python train.py --n_layer=14 --d_model=96 --n_head=3 --n_kv_head=3 --head_dim=32 --d_mlp=320 --vocab_size=512 --activation="swiglu" --norm="rmsnorm" --norm_place="pre" --norm_eps=1e-06 --positions="rope" --rope_base=100000.0 --rope_fraction=1.0 --qk_norm=false --attn_scale=0.177 --bias="none" --tie_embeddings=true --parallel_block=false --init="normal" --init_std_qkv=0.0456 --init_std_o=0.0 --init_std_up=0.0456 --init_std_down=0.0 --optimizer="soap_variant" --lr=0.00571 --beta1=0.95 --beta2=0.95 --weight_decay=0.043 --lr_head=0.00812 --grad_clip=0.5 --warmup_steps=200 --schedule="wsd" --decay_fraction=1.0 --decay_shape="cos" --final_lr_fraction=0.02 --batch_tokens=32768 --seq_len=1024 --doc_mask=true --train_tokens=158500000 --steps=4838 --dataset="wikipedia_en"
Each number is 200 + 20 x the weight over its row's rms, rounded and kept within 0 to 999. Layers, rows and columns count from 0. The size before them is the row's rms in percent of the matrix's.

# layer 11 MLP down, 96x320, rms 0.196, rows 0-95, columns 64-95
104,231,219,194,193,193,198,192,198,204,182,238,184,205,203,210,213,209,207,186,196,233,204,188,210,232,189,209,178,171,193,239,196
087,179,197,239,206,228,208,208,180,119,196,192,215,202,222,212,250,195,190,224,182,196,207,188,195,213,198,145,156,214,214,193,174
097,193,175,227,189,210,153,206,161,218,234,239,206,181,235,221,239,201,211,157,160,201,232,181,188,223,181,196,220,234,226,209,210
098,170,198,190,189,224,195,188,218,219,172,147,149,209,206,199,207,186,207,195,193,209,216,156,211,215,207,215,198,194,139,214,203
101,189,200,211,208,191,205,182,215,198,213,221,180,215,189,179,180,218,181,197,222,207,191,153,246,210,195,187,190,204,201,223,207
097,156,225,160,192,196,203,167,169,221,166,224,203,217,192,204,195,213,183,213,178,243,190,201,181,171,212,216,215,173,190,188,229
094,233,187,213,194,210,210,209,205,190,227,190,190,196,188,186,228,200,187,198,220,188,173,206,179,194,179,194,228,196,175,213,203
109,192,202,257,168,205,183,187,189,205,191,197,162,185,164,196,176,221,239,170,193,217,210,195,202,199,229,195,226,192,190,174,178
101,166,205,210,203,217,197,168,180,201,174,188,186,179,190,174,182,164,247,247,188,212,220,239,223,205,168,192,218,226,195,207,222
092,185,199,171,212,206,183,199,153,187,238,172,164,185,195,171,184,209,226,202,192,182,194,192,201,200,210,216,210,200,203,214,206
106,227,210,196,220,200,193,238,205,211,173,194,208,188,204,235,188,203,217,183,229,192,182,216,171,159,206,178,188,234,176,210,198
111,238,206,218,171,229,210,231,212,221,208,231,211,195,204,212,202,206,220,191,182,220,235,171,210,195,196,175,203,237,193,204,200
109,230,206,230,191,189,196,225,201,209,214,186,194,186,175,168,228,232,242,191,225,222,215,211,200,195,217,199,214,202,248,206,174
106,213,227,211,206,235,227,226,180,214,202,202,227,186,218,160,239,211,181,220,192,179,214,207,187,202,207,181,187,172,194,175,201
099,196,209,222,140,202,249,215,171,199,212,184,198,195,187,179,199,206,211,211,217,214,187,187,185,196,207,203,189,178,198,205,208
103,148,227,183,219,205,188,163,200,190,213,194,189,206,161,175,199,195,235,208,213,158,191,215,196,220,163,208,188,204,196,189,191
097,208,203,177,165,168,218,210,208,229,189,213,183,220,185,195,190,211,191,212,202,209,168,185,197,194,191,225,213,188,180,185,202
102,197,227,194,221,205,209,175,203,179,220,189,182,213,189,236,171,155,206,225,217,189,232,231,210,192,228,225,158,185,202,206,184
105,169,211,200,170,204,163,171,188,155,186,163,188,209,195,205,156,220,183,192,193,191,213,205,224,184,204,200,215,221,207,210,202
099,194,213,202,202,209,170,196,198,208,217,202,230,180,213,172,188,222,196,196,195,227,160,226,214,243,187,189,139,208,226,205,188
106,238,232,215,254,195,185,181,224,190,207,197,237,203,226,217,188,175,184,186,219,184,218,198,193,229,200,197,177,203,193,217,205
100,187,190,194,162,193,191,169,183,166,192,175,209,212,194,215,218,193,214,175,191,196,210,204,232,182,213,184,200,231,240,198,211
094,208,216,203,189,202,218,229,203,179,181,194,234,187,231,228,186,196,240,154,184,236,216,211,200,211,224,219,210,190,178,203,226
105,202,193,217,213,221,208,229,215,191,206,220,212,205,196,212,213,204,198,218,203,177,220,217,212,193,203,167,159,197,184,205,167
102,197,238,206,194,195,230,258,203,196,205,187,230,203,227,199,238,163,216,205,195,179,190,188,204,190,196,206,191,181,186,178,226
101,168,187,184,189,201,207,186,201,184,209,214,226,213,212,196,217,217,188,218,161,180,209,221,177,181,144,195,219,209,216,209,226
102,218,208,189,216,184,179,210,227,213,224,172,207,181,195,236,219,206,165,210,224,202,221,253,196,168,214,217,191,221,219,227,237
099,212,173,192,220,194,210,165,189,196,198,195,197,209,215,241,199,218,165,178,197,173,221,207,207,197,224,192,201,161,208,189,189
092,179,214,199,210,184,189,198,193,184,197,178,192,222,151,202,200,189,166,165,167,174,193,177,199,240,210,188,202,196,182,208,214
095,181,187,205,211,217,173,170,206,203,203,207,241,190,200,190,207,195,190,214,212,163,176,164,214,227,209,184,196,207,200,166,216
098,211,190,201,191,200,217,203,191,192,202,190,186,184,211,181,216,207,201,194,232,188,210,197,178,213,175,175,178,208,185,224,191
099,202,239,188,207,189,232,192,245,159,179,213,230,195,198,167,207,226,228,208,226,206,197,210,181,156,245,190,197,147,201,193,193
111,193,214,203,223,208,190,192,201,214,185,213,177,210,165,178,216,242,235,195,207,201,231,216,189,157,189,208,247,197,190,172,196
121,190,179,216,185,193,258,223,208,239,191,227,211,196,227,152,188,213,192,201,190,210,236,199,190,209,182,199,232,207,229,194,186
095,180,194,188,224,218,203,227,163,222,233,203,245,201,198,206,190,207,198,185,178,224,219,182,181,235,224,201,141,226,172,175,243
095,176,152,209,161,199,172,213,204,202,218,204,191,202,232,187,244,208,199,216,183,162,218,225,219,192,198,164,216,212,208,204,187
087,190,197,208,185,210,205,214,209,180,203,181,160,185,175,186,175,167,226,191,215,195,222,185,194,224,212,171,207,223,178,195,216
095,233,224,209,262,187,208,200,196,186,181,210,162,225,186,249,198,215,215,217,181,236,181,225,219,197,197,218,203,210,209,225,196
098,180,207,222,179,231,191,212,237,191,205,189,234,185,211,203,203,181,193,201,235,202,209,164,177,188,166,221,218,261,210,172,221
091,184,191,179,183,200,167,189,218,207,229,239,195,210,236,244,188,196,220,192,210,203,199,214,168,241,227,213,195,224,198,197,194
102,226,227,197,225,204,236,222,241,168,231,228,213,187,200,185,199,198,222,207,222,199,203,192,200,220,208,213,176,181,173,209,173
109,227,213,166,194,187,219,169,223,185,166,206,222,222,203,207,181,218,202,209,212,198,196,245,177,195,166,227,216,206,191,197,210
097,221,225,160,194,209,174,166,204,183,172,195,217,183,184,159,222,194,196,204,169,201,190,198,229,174,194,215,235,219,210,201,210
090,214,187,221,178,197,205,229,210,155,186,198,176,188,189,185,219,204,236,204,181,144,180,231,187,187,190,206,222,214,201,188,154
096,152,281,202,194,196,203,188,204,178,186,212,218,196,228,182,187,200,223,211,186,219,179,174,230,219,205,185,217,141,186,206,213
104,169,174,199,208,209,157,199,191,207,191,196,217,196,189,174,213,200,195,185,179,174,192,228,208,208,212,207,182,234,177,213,214
114,220,196,203,188,181,250,211,222,186,204,183,186,219,217,192,182,227,221,209,208,231,198,178,210,176,176,192,175,183,173,204,196
090,210,207,183,200,199,189,220,193,199,225,186,204,206,227,166,216,162,210,205,210,200,172,231,191,209,193,184,212,191,195,182,178
099,159,220,222,185,208,182,181,195,205,144,184,183,209,170,201,226,179,219,202,247,168,185,216,219,163,189,201,222,178,229,205,202
096,192,220,218,212,202,176,209,169,206,216,180,179,227,188,175,186,193,196,202,214,215,191,216,207,231,226,232,226,176,192,251,203
091,170,187,185,195,190,201,217,206,187,195,180,191,194,215,191,207,203,212,193,216,216,229,172,201,209,211,171,224,172,164,224,223
092,162,204,169,187,187,182,211,206,203,221,216,180,205,185,187,163,186,236,202,202,210,185,177,210,187,190,203,181,177,167,185,243
095,215,198,216,203,194,220,201,199,198,187,236,196,202,166,213,198,204,226,206,191,209,195,238,188,220,180,204,221,209,206,191,177
100,204,215,228,196,232,224,227,180,213,232,193,193,199,159,206,218,165,170,180,194,226,165,181,234,196,221,212,206,191,190,207,177
096,181,183,200,214,211,241,229,206,178,216,205,213,196,218,185,198,196,223,215,218,235,184,158,180,163,187,174,211,202,208,181,212
102,243,179,200,244,180,192,181,223,205,175,190,193,178,180,205,213,167,208,201,186,202,188,234,167,191,204,184,217,212,212,218,217
101,218,220,185,206,216,206,196,157,179,221,213,203,187,210,175,188,179,226,207,200,210,207,216,189,193,180,190,198,208,212,179,206
108,173,206,192,235,195,181,214,197,182,187,175,181,198,182,178,201,213,203,194,170,182,174,215,221,138,175,148,218,181,244,187,239
096,232,228,220,191,191,209,237,205,213,203,215,195,191,215,213,206,190,160,216,174,228,194,144,209,198,210,213,208,234,197,178,179
102,184,200,201,207,220,210,208,217,211,161,205,198,190,200,232,200,215,193,230,215,172,202,191,234,213,177,203,178,194,200,237,174
094,251,192,188,217,188,228,229,190,193,200,189,200,200,216,223,231,188,183,202,184,217,163,165,204,191,247,222,210,204,226,196,164
100,177,224,200,171,177,196,233,201,173,188,152,214,184,243,181,224,180,249,227,219,218,176,203,189,203,210,211,187,216,234,233,173
099,209,195,210,167,204,191,196,207,158,174,212,203,206,209,188,212,178,183,204,210,181,200,199,193,220,178,215,202,185,190,197,181
104,227,172,192,215,181,229,208,214,254,174,189,213,172,186,164,199,185,184,198,206,208,206,200,190,214,189,264,183,222,167,209,196
104,174,161,203,167,192,223,214,187,227,194,190,168,198,201,210,199,226,181,211,222,209,206,190,208,207,212,238,187,184,208,185,211
097,225,212,213,214,169,192,205,181,214,248,225,198,192,189,219,173,180,166,207,181,233,212,200,201,181,213,167,178,200,209,227,223
101,213,227,226,201,202,200,206,175,227,196,199,176,220,183,188,203,210,163,206,171,212,212,211,224,189,193,213,207,217,253,232,216
105,178,204,202,228,232,228,178,209,177,188,189,171,216,209,159,199,208,187,213,175,228,198,243,207,214,207,200,199,205,186,211,208
103,222,201,180,207,205,232,203,187,198,207,191,230,200,212,177,175,228,172,193,212,226,203,237,189,211,225,187,197,202,176,217,213
104,215,247,207,206,214,234,203,198,185,183,201,211,198,197,189,184,194,202,229,251,197,221,180,224,229,167,197,158,173,239,200,206
094,235,216,218,192,200,202,216,215,197,252,195,175,187,190,183,210,171,157,200,205,164,171,237,181,210,212,192,172,183,238,208,192
098,217,198,203,179,189,174,213,196,178,212,151,176,172,153,203,209,224,219,189,245,202,200,211,204,196,188,220,218,209,201,217,217
097,201,223,203,172,202,187,192,186,154,198,208,209,211,186,153,208,199,239,212,192,214,225,189,206,183,224,226,216,186,170,230,198
093,212,174,201,188,191,239,215,210,237,227,194,252,205,218,192,215,198,197,189,194,202,202,231,202,195,254,188,224,197,256,230,212
105,167,189,226,218,231,182,161,205,202,204,203,149,210,207,175,229,185,208,198,187,206,135,195,206,230,208,220,222,186,187,196,184
108,200,210,186,198,208,204,163,214,166,155,207,210,196,202,198,180,220,193,214,209,235,197,191,145,185,211,176,189,239,208,192,217
088,196,220,199,213,242,213,151,207,190,173,185,232,192,188,154,221,202,218,226,176,198,199,229,184,151,199,200,227,157,220,212,233
111,228,193,185,191,182,226,203,184,229,259,201,178,193,204,201,189,214,175,145,227,230,213,222,211,219,203,187,218,230,171,213,202
105,198,168,196,216,210,212,210,180,228,182,223,219,200,200,205,201,212,229,213,227,222,184,179,204,157,183,227,207,197,200,205,222
098,198,238,199,154,198,181,209,214,194,237,232,194,195,210,168,195,201,189,184,188,182,182,197,190,215,204,163,218,184,235,181,187
100,214,196,226,211,191,215,212,195,191,187,192,215,193,214,212,179,192,170,204,229,213,228,214,236,150,208,191,218,189,211,200,214
094,212,220,188,193,194,206,191,204,238,211,233,189,218,192,186,199,200,214,183,192,180,184,165,210,180,189,182,201,201,210,208,200
100,212,223,222,184,211,211,189,207,260,215,187,186,186,189,203,178,188,178,205,188,188,228,171,183,200,218,177,192,221,227,177,177
105,216,186,218,218,224,187,158,211,205,235,217,173,160,201,195,208,192,192,218,171,226,224,194,203,209,175,202,202,209,235,214,183
096,193,224,220,197,189,212,197,226,227,180,178,174,201,185,190,201,194,207,238,206,187,204,211,202,150,188,233,177,236,225,201,237
096,204,205,205,197,177,220,213,216,213,156,203,234,175,210,198,204,231,221,252,195,213,177,167,173,191,164,222,200,233,215,222,225
102,215,219,212,202,191,223,171,206,187,227,190,175,198,215,204,208,209,203,197,211,194,201,180,223,163,169,206,200,155,233,193,186
103,180,210,165,195,183,181,220,151,220,232,192,173,207,226,209,205,193,205,210,193,198,226,209,214,209,221,209,193,247,223,215,189
101,207,158,187,205,191,181,199,219,174,224,182,175,175,163,233,205,228,207,181,265,222,211,192,183,185,181,216,165,165,191,165,175
092,227,227,199,245,194,197,189,205,171,180,195,165,216,179,180,201,201,193,234,203,189,197,214,213,213,228,224,173,182,189,199,179
095,218,221,217,172,177,206,228,202,170,193,170,198,200,185,225,210,223,219,203,213,171,232,217,193,198,201,223,190,249,217,186,179
096,181,218,207,174,200,193,234,173,195,198,215,188,185,155,208,175,207,183,193,182,181,184,217,212,227,164,200,199,185,170,204,196
104,197,203,199,215,188,221,217,202,214,193,142,173,214,183,240,183,214,257,166,157,178,197,207,179,209,190,216,196,199,191,176,205
095,209,195,213,159,176,209,180,184,246,159,231,210,181,202,212,177,196,206,219,207,209,203,212,191,154,189,245,215,211,206,192,219
104,199,205,206,185,191,191,195,225,181,171,180,204,204,188,161,184,229,213,193,173,204,185,219,212,190,218,212,182,194,190,173,203
107,219,188,148,193,199,197,183,202,212,202,208,198,217,176,210,190,194,202,148,226,231,197,239,176,217,194,175,190,239,206,193,187